config = dict(
    norm='rmsnorm',
    tie_embeddings=False,
    final_lr_fraction=0.0,
)
Each number is 128 + 24 x the weight over its row's rms, rounded and kept within 0 to 255. Layers, rows and columns count from 0. Numbers have three digits each. The size before them is the row's rms in percent of the matrix's.

# layer 2 MLP down, 160x448, rms 0.0757, rows 0-159, columns 128-159
113:139137130144164116110105155134155117107175128165120133133100193110119115121125142108138138156122
099:130115110133101163162153142111179120120131181098125137136148089112145105096160128092094110144099
094:120126153149117138110113115170115085133118135122130140109131119172135109136117144102114132130126
101:176143138131128152156167101133141127181111137113118133159126117085091150147136141165124113111126
110:091099114159098176173134152063094169076159183149139107104137108136130139148102124109150130133153
099:150135154099167134099094115123168130136087149118141150181140140125117138108099132133085111110103
108:164077113109153110098159122148158107119164129151100121105122083132148113101119150114138100169122
091:151132150151143128113108116122171122110131149165159128130131081133114108125130133144155163135133
099:164160127127111119096161141151128141175126131123100093135098157186170096067121137117134117106143
092:118115110116133078113124093169129065124144141131132135129094143143155131156094137137106070142127
107:111120107114122110190085130117164121149126091127175151161122127159137138153153129125082117182086
110:098084148133172131142120111107152084119177132129113091106095154134128076154123176087126127141109
100:140108118109113130116146120129145086117125110137136141077122130134130140135122100120140118143119
104:158104141125175134132098096171103140146145122133131133153144106128148146114110141144117141115093
094:128153123119110081144157089141146132140166074138101105105082136122191164146133143170163117093165
099:119130113149136089132157130131141160135104141083107129129128070168129123102114141099114126132140
104:115125154120156161080143102097112122086136132113080118112121098067120113149146121119174111152106
106:171137152150120143088122125124154144116130118112129099168127126155113132116098135126157118112119
104:130164102153118138143103109074099122137083141098123121116149095137130129138107083158141118190136
100:135146161128135142124140157137135094169107139161137122171151108092164097156081143109077106108098
103:102133094159117145116141101173130116157153133089150138110115105100115136144163067137102100127132
103:117140154127148113136176114169119169138103154063127118115113125126112110123106129096154136167133
106:116151076155113140157093131108100116188163110149131129150114106121137118107099147177121126078102
105:109089153097099085133127173091138137117142119118123157121087092111158115091149134101117136102100
101:111096168113157099100115124071167103128174180151090108101168093136155141152104101149106108153142
100:136117173123120097140109116158149126117148120157193159138121150128141128140129127114129097132128
096:141121128138134189082077132128101142131101161120208112144141151099136075120111131119131141083141
091:085141147154128130163134143167112118135111112153158135152135128131136105081117090098149119100118
104:120150128103093087133125094154133130142118117125090152131115134069123113115149179111086153119135
104:170164102117115122090164148091134134115091090150129131114123158154139087130111099098121122178131
098:153101132103155135186139150155159109126153127110158114090140115121108096114110141110149157142094
098:140110177118118095161143160151144141102158104154159126130130166069111115161139139148111124143085
093:134151132121144149096131082132124145120115120096149126101158147126081114161116170120186153109149
090:156065116129110129117111125114145090114127140144170124161106142109161116113135079106122107115138
103:139118127151099136096131132182154093112101109149117099099148109149105128112120103152173104148102
088:122121143132111111132126147179133123155139121140096120141112124088094121135162141163143135103119
097:145164169137077143137132177166111076110131123165134132095130109151118147112114110141138153114087
106:144131122111138077143152165128160129128144100103174124160157132151096081184127108118135112119127
093:165140173075128134130112094106107117159133096134143130104130144128118172126144109130128130133117
098:146083147132145128159099136152136113166102106127103121137150128075135142086097140117116125173115
097:122186120143144156141133140141113095113111108114142124132145099172131160169124126171098119143172
102:081106136111154132117150072106124132116123157102091111070131092137163110132162098139132082102098
104:133148159107106130131061150117126087135124136100121159133093162123129163124106095157152148106094
097:089122106117120166123118062135149136132086106136125173117102152110101163122123161140098140088128
091:136172152093167139166160106084092104127090153148154103128137087126137135133115154149171118126112
102:103132123155147108129115137107130115123105111139113103117137091113140148137176130116094152133177
101:136134133128085126162091133136144134127157136121154100144144137120087154141126110161103116144107
102:102149140122094166112089119130144122145090109126153127070083104132166104146131133157153130152165
090:107100076144116121109133150159142138138118163100172105141108119169096130114155128119111136123138
106:147130137133139087133091133125143144145142127134138098100142116099109114124147138140192079134109
097:117123090127134173127106142098137135107152175133133095139113134110089181142105147164109144110107
108:084117145136112100160146150138128154108110129158122125097118155128099095178101126084154160123108
104:155096101124138137086157111143171133155167118125127093150155096102117083111082147140123122120117
100:134124142171090107135099146131137175131150134154119118144088152111130091123154136108170106155134
103:152112107133094158124109154094119133107117110149116101168100138133137124110143131156132128144175
106:128148109143113130154171106175124114123121139131113151121114112070122162109127139116085134122154
096:118143158160206079139136137137131116117091136098082134187146118127144097148147147184135108112097
098:169167106124119143125191102151149135165136135132136151118138127090146100132103086114072116108112
095:116114115102117125096128146135093102141154134130147133160122147124133124097128102162087146080126
106:125098114142144096108130167133113097185171098128128131112127144121122160151079189097177113111111
090:116134110137112135136110179146115148151137140141177176133099111110117132157131159126174139133100
098:139105176129123121145143143116151107112088136101132109146114113182135108078129090071177144158144
106:143153158125156125122123116116175146121125124092099139107148164134092139119140135142142115098140
100:127138141165134129149135147119128125129151130132124119123117120094152135145154152110139138113132
103:145140134143123156141119143127114137128146142156160121126161114136115146129103087111101132138127
098:081124156167115115111177146123135114139111138128123133127098097108121145118099181170138147136141
101:121149125098121154122121118136114146128119138134118085137122140088118120126101152116150102070115
103:128148161115161113123141091175119132160096131136097134149120113132119172139176155152088121113105
090:152140130117102172137152130171155127086149129124131135114130108136097156075103157122121133113126
094:150143082102105123111103135078112143141178133140163105127111117164153121110122112174127131127132
096:123124118128131126148128138139134130124111115137158146121114147130111160146161127140094195144128
101:123112120094117127149072135137144138124160090131147154130109120153084114134138122112170117089111
103:127192077125113133101100111166107126120130149122096079123122120114161154106118135085127132063139
095:098128124140149108090155134125117112122125094127099139174183091113121132125146106156191131094082
102:138142132137112151120091129083099149164155145152113160129144114183158141121145146120103158120135
099:161126169146137147074113160109135129133099149111115110129143144108120114155083103108123106172102
103:156142102073142137141082150093119160115109102150115102126133126132155137111132166074125138123126
095:109085137141108149144121090093133133130133124088160145139121116136142153073106110125104135108134
107:119139125119125112086195095144079108133164159135125158102104154126135120218148163119141128158146
095:134133119162147158145106113098159117112050149098115130139124087156108143134101152132164135123097
102:116117134132161098132120112098148116145121115140114123139145139169107114099115114113156120114152
089:120101146166144120129120175152147114137100156124137099125135119155140110140110157110110105133152
100:101113110107082125137091128142170088128108173138134162132137095169143124120119105098134106118092
098:106137164136079108149109139145133131142156123116119158135130154132153157090179149087122170153143
103:145103160156171128115140132172102132148084099138114112146138069121139105150071092142121081139080
105:144149110123169108063159106111152141169151125123118124147161119100158130106117107146103109171117
105:103106145171117107170117115113138129173094111152115122132171111089157102121119103177095115095110
101:138169111112140093142088133135171160117149108100140126090126130165157145131145145148111130157099
111:115121156110183112110148153106122106152113113137117115089135139125119134138107161120116123105097
092:139149143135143141108149110121128136125117143127147104159132103137136138122126141133104132145145
097:128123184109132156173154162131119118155115136111107126158077156159156142140116141177120132168130
092:155109120182138152068135073102133182104126081107130111139098134149148136079149101112111129143158
109:165123119125147117112099129117135144098139148152118143136110152080136092139144148146153097146129
101:128137113153122112162147093070145146167176102125111100100085142142125106114103123156175157109114
099:116144166165113140099134098091101125139129140123159129125108116109128161134123152105071141129118
097:125137089097109130089120145187136137125157080122117095104150142077120168129109142099125122086134
094:097128145102206119104154085088114098085107123123077094146147133175117119102108101135154129156143
087:109160158151111077114124128164167110117110087102152139105099118119105144131105101105135109128174
107:103102091088154093133160187142133095153120113141116096140139126123118121141109128120117133078140
096:155109116098108061153107150045115113156107131102144133107154095154106138076115144154119135138111
095:116138137138134153151167115150091127131156094097121151092116104125131102141160076143116118105156
110:108136150106112164104096145108129136121120144096127091150088108181182102110126127184157107133137
101:116101107127133105128166144120124153095119116116131148128134109159128093146143130084120124134128
108:134130143133157104105159139167140145147120129133118076150132092116122159126098143107166102104151
100:096112124112151086161136136124069127134117119122098158114133113116137144056121132144101108146123
104:099093109134158153128143115067125137137139129204163155171113122096163124105173109167088149077112
105:133103159133135110150104169162145139121093105150092137117124150128125126154127110165171091114118
109:101154113119138130139113147171127056139123098147123153163179185110131147121114129100137123093107
104:121152162105104159078134101088102066160122124114151135106126114149104126147082109130179116115134
097:108107140156124143103094107101117135140100139102143095165147139112099122135170113134135097127145
101:156195182132111110128163142145131116081118121111118106123122112169095140148074116177100125139135
098:158092080089133123133110124132110107118139097126098123114176110152128096117179085070158087143135
100:081128123155143139166151145122123129136084099131091154153117090164092159117133134163149120110153
105:146131126119148145077158095131120145163105153142132140126117158150146134173117133138148154146126
100:149121119144131136142134143123148071131095091174126138124109137115129150128153115106158157088123
093:174154079112183124137135157124120102106083123130102135151107098138140165099097129149118115106121
103:146115130100115119091059103122192116135110140136086122114169145104148131148131102070118125126119
102:112163131129143163173154127111113153168122131139119194128124122160133141130120145145100116139147
098:152141122103127110098143167110138178101099144061123157143108139162102127140143156119150141141133
101:089129124067105101066150129138097162104092087110138114113134134164128112124112130163133129146118
097:154162176141186110143159126114133174128161144145153114119120111123128132179115123135162114106156
088:135102155105170119120122133140101123116134135073125114154089112109135152135153164155124133114110
097:142115187138120108117152147116109111113139149100129133098117113058129107103104103103132081115132
096:155126158111135098146169118177151105110127124103083116124155105131161110109131090157088098145134
096:099168076137129090180148122141124106118091099112178148140110125097132105076111147124117142101137
099:089124160101133076152166147140133132103123085147128083114134176144123117135133087147125118169121
098:087115123140166139094132087107155138086082141116123135155097086156120083103101151095152134092096
103:119121116122127138088113101106120136104140140126108103148139137129115157122133134122134163131128
094:114136164144138151127122143123107071104096136155109139142127088107135146132113104112153136132094
099:104168134152161129159159132072133095110123110097142142134149096097097127138149109155119126115108
098:125125169130130102138113144100149146140099141099083128103106123162127109117120121109127130159111
101:120147152107129145103101158100102104111104146162120117128129186105115121116088164143129154090108
099:093135122166115131157070171136151155138132109108110192124100127155127119152123127103130143089142
095:163133155122164130143121139110123100127156131107133105096113109201130131135144112101145135118119
101:125124154141114104124111156123151119136155151088123108126111197180143140129109148106130096109153
100:147153126154153103148143103104135116134132110109091135099113146091118137126140115197110119143141
100:132152150115165166137136121163104136140136090109107142116142067154125172152125133162122124109155
099:131105146095131126145086139157152122130085108120144184146138117094140133139140162145134158096108
094:098136156125147151112134106122089104146118161120124146121122108129126138125086118137106116133160
100:116138170139152132166118168143126120182168116143172123131119142129150081134100121125173147119086
089:106124111123137159142122129090142120102137155170127149116124111174156151114133143157124125125130
107:146171114156145137085118111087135079111131136136123150122180128104129106058105162132171135139114
099:144130098100136140139132117119141173127155133142107109105116097137139150096167130095085072142100
099:161124115134129166148139136121105113125101171141101134077136101114125124141129131160131149152132
106:121145143127102112098107127175119084180131194113125118083151118143101129130146111127125131111138
103:148121179130152135151119122158149147104139141106110147113153128154125133158144087204123112127114
101:111098141118066107098091113132111145115139202137120124152151149147129165141117086154146110167148
103:106128142135082137149111112099101153152098110121147108151111144117130150099142092151123122089113
095:140118112097116133137138114109118112152122082112094130151115101115122122082138041131122145118098
102:089137154124135139117163095087124143187195137151143122115110131133178148153133125090127151152069
113:156119120134197103079147173115156181128161131123116115118134161116106127171131129137166083152114
090:118100116124098149112130102134132196131129092115158145101101141114133161143158145163104127122152
109:194109129110157143141136131130136157114152115146123122072128094112150116101119120094149113125153
102:133116125090153104120103134098122112136103153134093098138143113133105130127121146099158115139119
091:134127129112120093095097154127107131174130151136149133154145120126149158125092105101134117118107
091:144087139066135102148125164118118130081090098124095130158103110120135102159163145157153113148099
099:128108125074133093141184146150124103159112129089119120121110126099181112095136136125121121131118
102:120118134113096148123093108115130143131104096109131140128117150129147100142112112138119127097142
099:178108140091135140145122148177125103172121125116092144163158159111086112095133127120155143137155
109:094142074117104196121129083147159141136107129141127113159127120182146141092134159134119169144143